From a checkpoint of a small transformer trained on Wikipedia.
Size: 17 layers, width 448, 7 heads of 64, MLP 1792 tanh GELU, vocabulary 16384, 48.8M parameters.
Architecture: LayerNorm before each block, biases, tied embeddings.
Training: a variant of Muon for these matrices, 1057M tokens.
Each number is 500 + 40 x the weight over its row's rms, rounded and kept within 0 to 999. Layers, rows and columns count from 0. Numbers have three digits each. The size before them is the row's rms in percent of the matrix's.

# layer 4 MLP up, 1792x448, rms 0.203, rows 0-124, columns 0-111
097:552499515444485457530489497530443476539538484527554527514504448471450516530523444473491440514476475435470427521471490467490519472434560445585473492513512448470473498535525520515505550517510517495502477477509522459555576493527570506448510466529501576498465509575582490438550524460476492450536511446522497479530474558503542485474529523427
098:473558517479484523507504541493524488500498472548532518438464581528460559501540420505488451526512502532564426430522502444466479443416485458414462473505481460472470492501545476583526456520554458530575418486487465494585558521505523564487538518577466556526548513610578503534443481535453454476502528470407434565509474521556549471549507489451
101:519440387540412436423486443492415489530494419514516493481549482540490554600544467602518521541473507441465437473556551470440501505473469556470519524437472568471496515462475515530526537525464547524566535490482551505540468474491513488488465483485520478517490467539464506530467402436502564517470526544523558496490499468562548479561517536495
097:563501457552503542464500504468505523489526522520521405506411494494471555473482498480489550458511412494450496534542452488488461501562535529477508446538579485573518539512475410515539515508506484519507441512516472487499435495535499462557430482575447486475427508456578501391476519451448517549507546395548458454480465551585455440585534479408
107:493449500536492509508484535479492472475395466477470527503561477474518449538515434503500512506429538537519479555522479501514564546540570523552463472507439537534501520492492471484501511504532562455560538493478483466458498497478526489525522488472487516565506480524460522539451455436457512522453508447418527539498543546544493472496460494531
108:514512516405431438484441486491475483445553475441558475498507486559480496436507509481501519493544484561534484545500511526503461473530499482503450530487492495604432587428457473480523480507540460492581526533525449503503444512554495427583424510491513484484475585509471494523419503573520508513500552490498500544483542532462482479546483442465
110:487528476488471554502540492467496438509540477504462445542515508475550534527507423615515465466460548525497468523508501428519405429537498480520557507514467445545493487504563466488528460512545451534506547479479471513544504440567531471476467554515517456509550473608527497521462488523559506515505516504495470506515512475516541517505474507542
100:459492538519527447520514471528549477509557494496557486486491489529500517458425531490479457441534506484489442509484482510419439557535538591472464535508513495565469559551499560498470467557552555435518511589535484521566495499498552420549488497556561489478490499500485504559583547520413449520498554512530525473497461527462505531503489575430
096:427511515478527459508542461500517475532482504499505493451574565479360503508495516510522493595481476480473466500456507459552485518490476501533514508520524430532453508447439508527442553487456431495572517578471590518575509499483485554481556493493505509523439442463476538548511433479505513506506485450489515508493512510560459584465515483595
106:488491508529541488522511430446521476524465519483540489471497491481489448468535475449547538486541502518540541472547422543540577479532492495535491510455522512491493556495483489484494500519514548533498483524437533558496505513471513494483587537499535470458508555475491475517455498518517474530530486469422450463550466566539516499528550529492
114:506517509589456498538527494438545455513488541481444478481517506512574512443599464596438514487493482505520553465550499509567484456497461500520469513479553505486452548517545490453485519558493502484502492507464457535567502548451513546522508505559481504505527485533534473509494466491564502571481536573488441433473562534533456496448446565537
118:548544478410534529528517489514477510503451481528446463458537490418552495493494572466514467524526492485470464490526452493482510467497471494483446561481505611547471482524509496506463501435449553528517506460558463536476483435529483459540480501532429503461471555427567515456499483452563485479576526467532470455481588565462597476532475489516
095:525498581502507571547496506400514410519567557403445565452529444488478534529500424483544558506521497490529497490563463509489513479482537525443497524520555519500494507518461517554494480500482422536498480502489510448504473522496550519548472512526520453494567415491514478472490467585465516473539534508513447469490462517503455507550467479475
108:499479530456447533548529464508430463460560403497466506475449543540523505497497463527455498469502434525510472429499468462475433461527509499567482511498463528483597513536429489515571467567487560539517528552466432419553490536528550453456500546564512507405492477501538545462431510495521547412505495491501455503553495490512489526517470351501
091:487484465511505438590453541453530466515483523513510562486424522495506507483515481485527529526471447456427472484459443505555501562493439535571442472509477477531440558444480491526472487463481501505499477460440482466524510515525470403510512485516477507500508553472580470486527500541541498553493485455468497473473503374468454560556564504522
082:455537505458527501496500443488391477470455428496441490496489456486475520495461491509477479458593488487571447463538520575481573521518545482533530454489539524467405456502573536543489505531509524540509528485504436450522416498500550565524473590504471461530569563537431489583519481529494518568464471520533583501484388455564441500495449487530
112:533508549417476465484455502460450535407558549498471499447447587515464536444430457508393474520488559445522530483519495510497538468469454502444503542465511533526450554479421412494466516525525493559494486494392532531421387536466503470446488541445476482569492549496509440413521469519521526431542488452440475530514470503499471509482424515428
140:535429555537421472495456440477472492448539445426523421501463502499547526537432419536474457441550435513450581519426527487538542485541473474519479511567489479514414457496494496472502552516424555507496515539516464492461508491510573539432473398547466502606519487454538474466530522499507502512493492442511465482479516464497528519440446532457
100:497556522473498518473473577497494569583455463563525519497524485424494421478491459462494433441494406536528471471570550547521504545476507554464478442450448542556481539521544470456522485538554487554497494410510565545493471466506488503550542458522491452477494557508538478544515444499477490511459490462453508453471541499511591535500542472467
086:514495412435515488421538518464453504514437440444533518490497529544444569492590513473500580506469507519450581466545544542491525557470459502527435500543441563522470469520546560504483452543466475476464457482509510514529573399495516508463503445496491490497442479545519456547533530480376464529451537460574555490535431452509456486561561544444
108:459525529503492573505514438508471468600531470433507514562519557526433509488500494433482467521537560494553499543510475477464540489550450450515507488427493540486491472494455548577426480489457474510493539491488408442459537516468445531499458538496477516550513504543524547512455562501511501540546480448580457529520461529486374558491557458490
095:469520493557537421523489532501466565535569525460481460501489471523494459495517515501477505490516504496542548527547529446501564507568456523497560426571461390510497427474484432433485466514445465426471487517472582497499441473566407479578480486508542543570517490478460449521561518526497463501412499458436517562434463512510500552438511491581
106:447495521522497529506432514509505505515480517541512465475428540512527538505485531490403462398497493501385557459452525509509490475482560527471537537509450469509421556480435492437403532470508467444490471555534475447530473467551443513466519458444468535517486518572480424534508484532502549507503513533477583482515469444522517528517486486479
085:557549427510533493540471519508457499546508542522533444466528477501525461442496516495519454522505511521561418489567486482554524509506493525595498495533454542457432473454449577517455581506549588481464509498467588491468527533497489509548503493505438472561484539538488483531434478514492492460598451483499429534529474484461421586440508495497
098:407518527486462504519494507467529568560453442538482496430485541539534595468514437542517506493505455500544536480515419529464534494554473509512481559454495466457559456502498540434469516496566537479480547471642523478489516512457498456497473536491495520465426510509482458536523531556543559487442477499452467503486482488496438415480537563414
101:455573535551523375524474493506501499467514414425533456495478467475488515496488485455493436447492501435488517566493478508519502530461523497532486486480383456560552458501460504468511468513531482538504487528497499586417493420493471470478476510502488563427419545485555439534488436512507510483553495539414554520426521514429540518519538464549
103:524493461546542526519509491418539515477451509484505506489451471413516468560471348506435522532428479509493514564547459490511542501583502493459543470393556507482458517554482411475464515541480564548569405417445456503536543535550519535463480585489423498500497453505539467540445474509462459534432506523493490538478508523555474529450486511523
087:486472499499504444414521480495547482440498504460426455523553476511492444547529531561481516498541377476489472543481524488489474480529580504536508502536497499499493438544487449452518519474467503526483452559497477491504562448468443454466553507489533505459557581490484514546590444441475561481514494491592535532517425509444528509466497515455
086:496544459551606462447510526505409546507508528520524532513414532412446553496515508513520494533501492464493490486532491531562534554506504545486557463461505456565556450457478481546495533494526494492508502528481487571490457419457470464472558471479431459461453443509504487467449514538519485568553505451535551563497510500512552495494538474488
102:509447527495488508518482469517510473451442558495578533467462486491455540534505554496480474388418525454456480412551469473511493513476531480463505539578567507480530506446501530490489500424576452485490517518409562533531418481508539466490495547437481484554565459516546456575448449526510521530486513437496513499504438477465461476415488423515
115:434499512520559518544458501580446482458499478491485546494545498508545498619501500510507439454514435414533521496528495529547501470447520493527504463475505485519579491502585585470503532483456523462515476472485502572487445439499444463409536487510518410478432529532486559555458544549578548476445457449478488502458521454571475530468484481481
097:483501525505436524569480522540455521541460422519489501500486454469522580463450495511524513550540434532472534535507518458476514552525487542490449425478564418513506473521531512510426489461534498481483528517442517452537460488485529529480505459486446519444446458484544446503510489506469478519486553478560531624496549510590523528432428504465
099:507497474536502536479520490477510433568523451482550506504489485486548463405473476479473430459532553560475543520487439488469485454592434474552493440489485360514490515517558534557481452529511568585524476502570517499481516428470536574519472543513475465518572522546544528532505539528510503526560459472548521423502482447556528443535413500540
106:494459499508428462539489461561523447454494505522486463450445512448510428472507454524486505551477487556459465579517462449486476448458498469549485546567500485521528443518584493567511510429517469505487483529516429482454538594534479588454495509558501534510474514489440510480485494476460486530531483560495512477428505458496476542473417458482
109:531482461487538565505433432501517508506432446455522456359489474464472497521484489433443417463492481500575470525427464502421545561455483553489451529532487575445435507551477511452453562481503440464527457503512532527494536529526485515468478570405490459490473529503524517535529541503483505460516498489523523543513491482497512527489514478487
098:574529429514451417485506495525515401435493511548481483487597512447524446506422528483534463483525434506517485450429441484473536606507502493490500476486462502520603495477476504523469532511507477517491476528515513539543445482519565528454473508497550433535493453436463435485549521454534494509496458566463506593531518530528555464475478567485
103:477450496550493489543462420468501472532566534564473604520519469570566447446512484506513518473566521458552439452494548525547476464455546539516431528542469576520562472515548533511469483515499449516467473555533480456498501522483490573477468480486493534522497540531477430399518552521469497523540505497472457461439483492459497534462460561525
101:491544493470459466450525515518509505494545484457474423448504450522476510527503552501471547432469480522511496575505536520465529546464478473431492507518486559460540539572493479542523474539479483465513492477493449511566507525528534534516459494537483454466498552517437502493494490471477552434390497509505572484473393502395507543468528554492
119:541526543527566473471535517535443473495528582513568537447468459530389533451485477508548475473395472502462459546530451556582453546503514481436493522464505524502467457482484509489518539543531498425621472537504490430503523457490489546453493492518456496494489612522482489403508485478523426467528487480521570581487453523497517468480560474476
086:539517586453464494533460386526500511557493484510622511503564436402486480379517540464517524487466525464471553538502532442495562517471444458476526529444492472474478445496505498541497520487492482509600562484507490460531556520488516528482443531473448508482459563521490508516471568573549446482559549597516505463444500415497469519502535556580
112:496520489511481436386496425449463469465505452511580488566506472477520559491572545520456466477489457483518453493506503482437448515449529512388567526504505524461481569514502551577508507528478497535625430525473532507556479449502567545559503533423475497505540490520468477481505465504467488524441494585451462504504536499527472529538451541564
091:477491472457489454504435551518496442507433504450490558496536523485544501511494483513481482547465542512512516469497550538487474502574525537525430528570526578591517566499460527460491468502586488602525493388457492531493521568484439562486505486516483525509505489597473489488442490473508478483549554463442493457515469523513531517525488527481
107:507533492553443496510456487525485540463534480522454504451488427501503613500518456461522502459506569502424443512506466477493475552474487554469546537514502503440498479579510463510528513521466524540568512494544475571450501556534521491466566564501486592528525558450527458529464540520511514546517528479406511526477529533567466477502525510474
108:508494454519408494464548438540507511442470422505481436398522514486517483470513472488501462537414497473516471459518526499544547498490535497557535520421541529495507513513460565451511501520585525524511534508482516544418497488524475565505498492467532456468470575500512462541555559433517571589500503509536508471489471586471453445484434498532
074:467508530512493534560483540545456493455557537498484498378496510549527486528460419470450503528551529525567484513487549454494465490456475512451495421521455401548507416504484583513522566536528437500503455510443443521464490529514563525486466525501534528522545520464505429433494530485515490432466513505509551483473534496525544427516582458528
114:486528504510504543520508545496547484580520494523531532532592525505540553463452575555459495593554447503416531467544498411471583486516472471545499502470508558475490473488512512497529540536496484529519534476511496490490469476451527439551469511404522389469509467411522449477417613479465523463469462481495453558561560482425528494453466469494
093:508516439528548460478492462605471574454429497468458500454503487440511482605447434452507501453519500482503515517523447516509488393542571490565480477479543470530512475497506466463517419494492568482498482497538501508463432558512534529496502523525505507470466493478455474487474470479460495466510441483524515484483520527509428519465574443523
091:511529447459545426446557474423550479506425477459509496525536532514510504471453516545535461537461566400534451503544468485561493464524513478441437473588474488477477470413481516592541498505494510478471507530503463490535609460519535522444549481503469524511473520505559507446476504514509453527447425447536488536464460516489531547524501521515
069:442539472445511567466520510462488559475516499540435521484475538468531533530506550550524490523566418589506490489544517478554468434542529509476528529461509485414463480534487447554532510425507491522477498479557442413545572499491521515535437543604467480510456473421482413550423498453495470508486514546527498566556535507414526495597490535515
109:497485460436473580468461551499479509481509493461492492441496457498574495569463513526529464445515526502484506599502470547520555527452456516479486542487514520511539498504463444461569489531479489537513522537435493466544511450477527409501458598508483525495455521493543513433500515478505448474518536466498468475512577449544449486483547521458
077:588504478510557506477487561477534525439492502452562553480473549470444493542501504458596498558560493519470414473579498516562510501479451513480493514550514571548471485506497548513511546543476455520538496556470552502452478568462561486532531562478557481497541508513591480507508494525476467501553547412530510526562463517509531528485480502455
090:496503503435578502470481489482463477479535509430510551523463512500580487496559542462443477419506510506538491487551472601555480528487489516536491451522460467495380481487451562515477577493537496502476467428449517465502513426438488472446468449491464521522511498483489480502512458541490478566548525515679458478482522528574504536498472475447
111:555497462555559495482447487586571554443549457529555513510489560514474562439391471496498499430476554485541461517529503448539484490468599518504510500494417574505545531497466552471492481489522547452552542469567535456553490463451566474498604523508478453465478493492512500570506520502532531521550545551474576540567475481519516504481503507506
106:511430480546510456486516490544570507477540414439547496486541485444534520457545506475483482481512513502470493511501481546530557501560513540498479456485493555605476510509524525523498539454517560486516513479490558497537515449439507473455523497527537434568558407401481476510601491502521509498507546467516500479481465448514435468531538522542
088:513414496611411553448484521505516496507480478528507481497473535520544432519468495468479539522513476506506473558445477470511487458513489492498548534483504538500529509571490480510425472566460517497542494518483467477477453479447491487527536490509513520476510523517531570573532506498439538555519479511480467494534487473508430438469417519480
093:478471518580569467576556451524459540459520530525526520481393552514476498494612478526425487466495520491509514405516437490433530529435426452510485521555556514499513455441458422482521521542438443507488489445537524523518505562494473443484497445498523498521458510535502482433497448525441481571542516498521459526534461497564501472484528539532
092:476513468536466494543547443467488460411534479549479459560505522558453540433529442470564494438477503457452518529491532549457439527527435528441478526527491516495503506503476469576482500552531492598504515445521476496466482532512486540471511547455493596525515481491583530512489453496556484538465447485512493464480445539515465462511549492545
100:555452458493473596508532523520473509449523469552428488544486517480501444503482506495419459568544552470516517483532524462501490527478518450522526434550510553485452436424470523535534592509472497491538485506437539504522495518543432526525572540503498530565576500506468464471533480515566501507397510408557490493491475523467540540436563477432
108:420528550558569541496456475533515559498507502511500474523548602487575530495438462441465500545475479458540453575478526535490563553501563523533459518568440457488480456481521553452479474518461531498526560495485428548502575449462582492553492520543526593462439557509606480472525539543437458463459467479519544522510551476495503519540527464515
129:482527553581539466468458511456494499476551517494546475554511520477553533495513500421419492567547499473541477464407552518547482452557578501520509503591529543500531470458526556535487508495475452525519443540456503550446490475484394501538553560441486552528477521540530483498535509420497483437448513463520495458416512475473522482428454451485
087:450482517503412453508504512480558468484415524518485501544503449624484478477438522537435506505473489527498492560473421500500503472526501542492524472507478497484551503545507537473398440468481527525558461509478460553522521560543509562419526511479437490484527476532471476533449548502466466444526439469525554448564489505554552480486443495480
107:524472477525556479412443552528489499414516421500521489444540462457440520464461463481534482545439488446578503536535484460477437501554486487464441517496531536452432493503473575463448510497440514468516479564526495557521526488512532540512471529533526458524583543491550399503488516561451547473590551490468540515513495483506517497514493462523
088:575498499549504552507510499526490559460491525484507551486484425492534464492454437467556518488448505447528471524580499474562571564523528485512450479466448494503518533509499440511497515500451512533523530453397491486440441475433462487481514490483431569473449474494532520511598570539537523523501431527519486467472461485488516487602482437491
097:547523563472554490585498461563546497485491461530517482478550476463543539474502470544525466540466430528500485509499471481521488535501473493545449485536497522572516483475462579505447491509534481520489489538516530437558511474492473493515494507438492465467535531472466450572501479539466517505485540509520461420451523507479552509452496450580
076:495530444396481551508466441499551484518534505517539482519490442441489477505402484492518431474546491466509467527481507493465547582503531473536531521570482451563501501425499580473535496535522521549589440510489483511494528493509541465443527491484502525470537450494545446456540514477530516565510565491482521476510425536535500438498556530572
092:570505439476451521515545477518473494463529512518466493442490525517459526533556483524457408538474472502537452516459447542450439493488479455541471456530450474513540450516525483589459499554496534552528552464473531535556497515544476498497592554495457520456512458560443464463460528593504525536481490503529551451513496446527454473507490482561
099:603433456438509462445551550558495471544482496466495473460556571471462494545580490464486531463498404429507460509515548558534554514506491531485462463462487531501545505511530499540559515497533495472474505504479526450497504481519511497564529473535487466498553461510441514462523510466473499404469518477505487518456496535462526465429556552545
096:544455529504419432485494469481468518541555474428552525508501470462516507513494452504529547474482436462519541492536476488509499557577470512544440524484539457563520525580486468560457458467541478463544522515473515454567465565532459464512534533525479506527528560536533502432545424432498491503536523490500471555469502489525520499451523502500
097:438470539511438516530499536449512502516525538482617451499471470485433504498478523486544498445465478484458559500488497480467484513560504537519507450454521413495496494459562505449483550467434424479429502453521505484448536443489515522463513548492470499445516508441518495497595508554536546577505502517463461526515543543462485425504500497444
090:549443567483577550442445487447489541536444489481469465465504449536482464535597534550505490595551507506532481501506462521513526538424529507496432461531494607594542533564418496542468548498473519502505464458593526523569476537485509413484574540546517523455488466488509457478545507437435463395517519508520502462512446517489536484487538447554
092:521505517524530550493487579487464539528451475491475497515594491511544481514430512448547529435517473477507488562471487467491497494503582518439477427510453481550462478511486542481519474479558490485483552511528555541508499488493579449444528512533451530503549436551426433536483601532480549497421518463516498628493493577500468525448446507449
101:468424500498515557536494507524493422488525513533478449560443449476477528562501462471430492514428481492543523542520388468473498411547427504510527500478535483440458524479596432505519539567426404453501475526462504532555519524501454485419469484492520520511551433600546537499500473479544517571480522481520456464504441508536505458506578468491
104:432493487496470465534476515445553578555450525520467517598526464476451531528490490472605552481470503429537491473574483465529513509533556452545484510587506439450531417443555435458441459512493391512557511554448473581533490500479532520498500507594608474451456501547493488494516507456541527505521427477440514567551450482513546428451486538503
102:557545492526448546447496449550441516511612498514541434469500495523476535471461490524494504496512434447566518514497426563547524499548539496457479558538517462571502517521495533542530442534446418500543496528548532512507476438456522526506486443544453517486484533527526451539492532495534552488456472555461479469451394489488479472517528457450
097:495484556493570550524492499485459484529494469525481497464487537522504484502568482488505479538475471510547451441521478536548542516481437517544470527514532532468521525458431509422487549464470437568501458481553569555479479555474488464523451494454474512438552464458468517485549489534522536511466540446601487538504429498478550448527543503468
104:570443462557511485544419472535476516481511511549493507563473496579590533448467503511529537437450511513464461400471518487513433548480545543468538438498473482485488476513462559506504480501453464538472464470511473479493503491525520538545547494441469508421533507529480439574520463486499409544478512516540524471450455465500425491513498549433
095:557476585468524485452501560456470524543532500537468479553562518501483446458516558526485517452551403548479523529508459555526564476508538451396475479476477515479517552412437547509447472486461522496458471543532469523555484542484494542489495476537526495521470518453512506522497493416585523544480473422534508532436528455504517496537543466502
107:565472453496523501528483473522513545556441554527450420472494419569504481500402478475518496535542434450484457507475467482472541431498464532525414464493540526495476473560523460532517535598505521456474513519523515536510514457473638494488528593504502491498489509557438624511485498445438565519493527436474461536499534527515489473515529542525
114:475541557522454509569506487462497472491543443507480504529454574521577409447482497559524441519558433512493459464528449478471515572469509478475502544462470501469486450443484448481533498444494594474512490499427455530484575498493552536465501459518493484529499435489490499517468456541449489522477518536519469478489480488447459508450554512489
115:512363471539536539465474502438451488457484563445477533503513474455516521570508488395451475444475449465437574521474497551482538483443518555538484425555492499498509521485473546527485529530461548503522504526513487481492487485564465563468468420426499511471496535533533500432491475461514527531504504546470480440500556571533506440491526498437
105:500473433465522529516482521502502449582504520485543449526536459529535504482442487497532481508527527428525480539495502524487490478564494454511493455491526524467495577479404553480551466492445500487509520458540522537554554374436486496526431442428515541442516417453543529470540518522548544462538521496545420504488447492538509495458488447468
098:496426515444495466448468512476504440533558467486508488535438511475478533552502551490550506512482553471522505532557475492489440536487512520468525458523560515443502533446474537463562491538543466477534442487568475496441508470570479473526548453473525444533479518465498466512505459515509476469475465431465406517476432568514552481603433526511
093:463516517503459500447514470435431449494472540558623494509504533494495565537454528550503493458422493444500506559520472527470465507488522413440537561526488506546563474537493559520510489497544490548577476526484430570545504538537480446459493569493537488463452537505497456491449484488491460456510527455469505551452546490460519559498483460574
117:513500497407475521521580471552497411548529447522491500490508489513502515510524561510502477517515501500631459519463433493521541397449481534533545495535514470529467516465502503523525463491474496442605569523534498501573443430473511493460576583499507499428522517570483483533501460510524502504432467485568500526554457501465540490522421474512
110:529568434464517511519478506464513509498410511485491518559429448590510525502501495526483549409471535520510537492490424558550395507529492515523476470553418551564552497435497487484523597478563500530462467439515491492488545485496531513511477490512517473535541441505494459447508523582504541567480536551480544430528482412552499505479516444496
088:489462550539522520558492417523440460347436472562505468515510476435384544453496531518518450504507476448523501584441447529458494506502504515487453561471544532522540559494487547520553550518513465528585505492481482536540526476513417502525530453496522556442474485535460589492459437481449455515503551492518507513501492491463513458562562474548
097:497487539593503552472432498517515493486452497435441533538520501523546455593571494459454507562462550493505489516466424455561455508490478456496512520553540464504467530543481467475478518510459529486537520462506490555471522561520545478507506529521534513489559426438474473498508487483497470440543492558509457558496488431484417489537531477531
100:507506491538446497497575446540460464549457442544517493465499477526521425597507535467518498470502495506500575533522472496532537472501552508530511417520479565574461530565519496648486516445508569511540522510472545498568404467510546502517526500447507507443537505451544522440550512433406528538514466494461468528487473545495428498535482491507
102:499502463458516470459480558461472483531455500492474471535547426526544509508520487491520468523472479510490527509540450434495522489501438475482508439492471469506486519448562453576417488447474574585528501481464531490460549564597501471475529526473462460513513547491455437521465437534500541427526565555483517481496527511473441529498518464487
092:475507504510457543492471519488540548496423549462428493453467536444439496591488486550541565494540524456472538545437486455513515550508543415534515516448491437511477475468561512483478549518493538455446515559463462477457499555482479520476543435530492477510509545512576519546565452495540502516517397450467592536536511482460483474518465516470
097:431554443545432476495468576495500474529507510508503523432539459523476480578440461487492499532530511494394542501418496476551593520408497459490524495425573496456512492535465538590466517512513474497475535522509510514547534522415435485552525493498529429512442492466446540518465536496544470440491537504553494504476428485451502511503460456514
096:428564515527513476493448472510437449500491501561525464469520525558490495494570407523477511510431450455506533457459453521446532481390495503443475541495487526431485513543524653463461489468494511501464494496529566476471474502504471550466422540492474519479549488492514528488517490522539539583519450530473458480583575479485470536480558495527
107:500458486510574504434497487487498571562445362509518453502446487576495537543569507486465495435453547494509508497476497449463481580508486468520482404542477512486499466479466490449503497515489462490488544449548484488518475548500466503482492542531547460511489521526510389487509564476491508503418485557480524446470483522519460532459502486557
093:499480506457530538593539562487557585474513456463559458518499464556496536475515463456534442489473515460507502434604480531568534525439460542464528508505494484468526473522479523482424563480543437533523518461535363484425463536439505446554508559453443561456469549529417456474539468514524538532463568469497555507453510541518490574555463529478
088:575508535509499544582472507572508507494479517496484559504554441408498461463546472462520522441444451501509534494481505452474489548525496478508525565491593504549454538585531575467522458503492421545531581569498444515513547519473541503540564465473511486489461578572505464472447527409503418501516522484566477529479433437571534542565429448510
103:484451482503494515553515483490485507441504505489490490526542448496505453492553493456583457509443487440508523513444515485496515470474607578531533645534443518548427447473482513559532494515504479540481465509436506535460493459521452573525412467488493435522474521436459436472461468537485425474501538510483486596437475486477478533489548452557
098:519601454524554524503458551486495513536450523541555599541414456532471467545562464474465497507517493534484502446475496518487578566481542545490527477481500486523399475441503493500458578537501466489509529488496536519494550475499518507518431560548436553464487497499514504467503479547509447513525453476465524464509466437568511411526470455462
109:512497509448436529501556463412467555465540551518501505521562402483428520575517506523541541426542421484461490497518497541553542470440504515483464527501493519508491424418569493517493590471509536498503436440497498529555497469544461498479583549501576560521509490468552484419444588513456480494602517500497532489497515485409452506472511493506
089:497483471476541495437483516492481503541497510499520431491556524469496431433517516486475503486526518511529514523532588517460535504433453518457482430471547479508435542513442488484461541601539517451474467449446474474584453409478532567490548531545486498471534527494496497537504440578504394514519430523413502495497505578471555558454550530462
093:504535472496527480549474501482488465450464491513459473535597428512463490537450485413493489462427506495495497539548540495469491458510488546460524490454429508434438508458504533557490550565481586486497498490620478468541489488524487504518429457425537540501461457447510463553557447522509500568493536464544453454521486455492549545508464535494
110:482505479524528521575508520435498549476565507477468478495522497490501506508460531449468458484493558480567437525481462467520496574514482516533488500576499453534494486564479493544533473539600453531510512590499427559464531485519496488527490578548451513462487554548465501518481478481460493471452453461499463481487523465504490483513535564487
108:455494450531456508466460533469490517566490563477512489520520503464580542462543437479526517532495509458534493525513493461511607530416596433484463548496525509450492491526517556391469550580482522500470466497525513537540497489483557503377507561467514529522542522511499507502489534569484472483477515462554531520459428452503471525464457518471
109:516549498452462551494544492517474482564501500530523519479474519437436490424451520486437490526543529418507549512492526465487544550501447588521460462512466559426478463480566540556491445588516521544433541430464355460505461517455493535476480543460473523473538526545431594529531563516527490486561513481501461544519507562546517500481540457537
079:590430520466457492461583503555537487503471541477475511523543554465459505472567501639451500532485559505490480576487521495489509487548535501490515513486556468481562528527495519479574535453450511523505458488540456505511512455479597516531453499500512488463519514511568466524508536524541518536442508468574517474482513503431539521511494541482
092:491446440444460525516541547464484450459450520464525451468537470494450450519463463552499495573542488476475528529532472524468477490516522466442449481535440465537504487482500541524527494384487521496452432480474466567487507529490539432476500519393470548524525513501524511529509517482518597509455495513492519504573508591513524524460502531470
086:482422502546520527535470525511487476483424462503477509436555477538469528559509521522481483533515480457465430577470558482512565496463441537522599458527485554504503556409532489512472547539408462489499485481441503525474501475494537539531458552486585465515485536483533490576493480506587488493496445522616497553490476472495487439497511450450
102:501471566491493507457512532432464453481505470481506485512469473465434486467500514460511495497531533519473530525423531480530516510555462434455459479490518518544492435499515566570545435554491547488553549493535547442474551584524508483478545561531522500507498433536500595516496528448441484523472432472603461544491506505494485531482469446532
102:510528536565560486550536532512477499577502522543496510571492467523433497505426480466460529520481505470546616510529461427408499513499456491511523509457479535546564480468544592468445470439491438427419495541482521543546535523488504520499544505485475478491459480514548485524474554596446537536494517457490490597473457481545393478507584505531
103:529485491480545539499420537487487498531490538500537463555542417474470465495443499437534496542508599525474536489447590518555438474527561504445566473477440530524480483556538471467488513521531471451515518564610481544522555421528394452459546489474523493498514452537513452485513457478560472479484450455499564487482558513457444501410528493366
106:471466512468458424503454441470559526480485535505477467470488517528496517541523453424521502512479461503543539521439554500507558404514538573477501523544527491468505426443540491548548533516531460553462429550517538511480530490545438466477510513516504489471456524544494524577523491524434598459512540520454482487521476513535529485497550496496
091:491497556551506459494477453511562481479510458482548564468495516459494539499573454471442493500460518480579527399508525573509425497506488488478511477521555507437462516453492566476498468520533505546572587540531494473513457532418414502529525501447469471480476519459538469496557483513496540615503543479512440510478510545481452515487454437499
092:494513535482512577585509499461468380445525484459427448462402493508523430473532513415498493494504491516579458480496494500491563464531512549542510486443554529574536451503433455498527438492486543546538568473531509457499662550453476462546521512488535515432520503383485470543498482494486439503518558533442508484487413463490497521509469433562
100:506441473551503523520526475414562493507469498541517482532398478563471535519536465461567470524554507451524504478536514490483501452453445528538484490465490496503500482451494451477456508468481546515515474471570522517530482431484509472501416562502528528493558465527466546486515413557459486548488452458432440478526523514489514507517552478444
098:498461412511488524481496562523538551524513558483617540511498463482487501520493446513501563484497423491505522588524525528515485501544539516445484422446464523522448542445530546428499492513460512474492507461475538486554508522515473522506513531395587494446593472465526549584501573518481531480452452506584516498603469519472435546502513424559
085:517491524424457559533520531427497541512468544502496522515471427525511445433555506471499470551577463500473524456509548565502542563477546506464508477523507529495470438429518552528486579483463581452541478498499521544547547509454502500562426520528504505422444503551444511493537436564536527528563540513529466475498479459505507519476486524550
123:576406551468497561520462502507563502448475477472507496478512561414471554473493500526493475563478500494493525480526510495480482546491487480374486481519458517538491569472554483516525495445494571476485538475538426473456440475492488548434481489565434535516509521549496547495558503456470595478446567547462513532494503550522532462487527515507
091:511435577496468520528450558474526516465491515540529453561519487516498512414444498493533486575486484521566484514463519529548463458451540509509484481487597523492471453535550509513451515498530538541565487499557419528475541545485446456492529517503470519461437472550512515479458456536450446487486525517508547415482542463432511518496519546562
111:523531548395458455449538477480504504548436510459478406517548440486435421488552465476522477458470504500492502466580495547498518530563445489391426453593494458535497511488537491480477501479478521460515503478479487503496484488454454462511508471574548524497506504571459490485504473457479483513461539437483524539489559533507514507474568564504
097:506480474495455450446435470494466523395504534501449398462518546491562571542436439496536538527504493471474434503526514447466463472535492483503471550475455557507516519498438553495524519442610502494493466438486516485509449498520543504492466504545536524480512523531495536476529458470541553459511499479538524509485474466552462472500532520460
107:494467546626437506529510422534465437506511575562530503490449563533506427446460472489493480530517481503531464547540425566552495506474531514463521553536489463460489511468539488427482432539534493537451506493535516441507483467473472541506518556493517494460523506614495481455458484511514505519488542526556517511539523540462533489537512456550
113:507444491528433521512550468457538466493529429566506403489530515474522496490482544488549538505435512438502526527522510494447543549550462515575478482479505558465454476463462403607536529491581470484532546483453438502511521497482521555497450493479556584468528574528530551457448475540506469511553462485501536543507517493520552452565560503442
099:533445487551484467522470515425478453460530498480512512522458444435516440534429489468503513502470452603492490480479552547498498493449503493486506496475498480509444471479525547539522547497442461453529522521417506456515518578481566479492497467475439528468486551482493521441477470512544498544493551453548429486489482520553544463525499445560
110:562545531539486498510503476527508466489504517493473461497510519543475558504560500528500534534508455492534453426407469517549431457525515572545472487520506527563441533435484479483502532482520540471459497491490526458544589480487518514571529513499450551468505505459526441449533485483515458490461525470531437486564472508519559490488510551446
081:530501494483491459414517509463567450487492515461462543529521546481537454528508572468492518473506444532425457458505515507421557536473460463507544465524453467578514501486452571503417500503518505558557451583513491499511469442499442421520438522444465458522449484426491490519539528571442527450479453532450475515488506469445511513519504494470
113:460517547514590503488459459520480473510517549520524493509470529455530470489483476553508479515505573486504518420521565478474531480462518519502491496493477455469464506515503517444504532537513543499526461537507437531573500383425505484454405511529425437531571515496522542497503528568488452507512506500499474516500447472454552522506482529477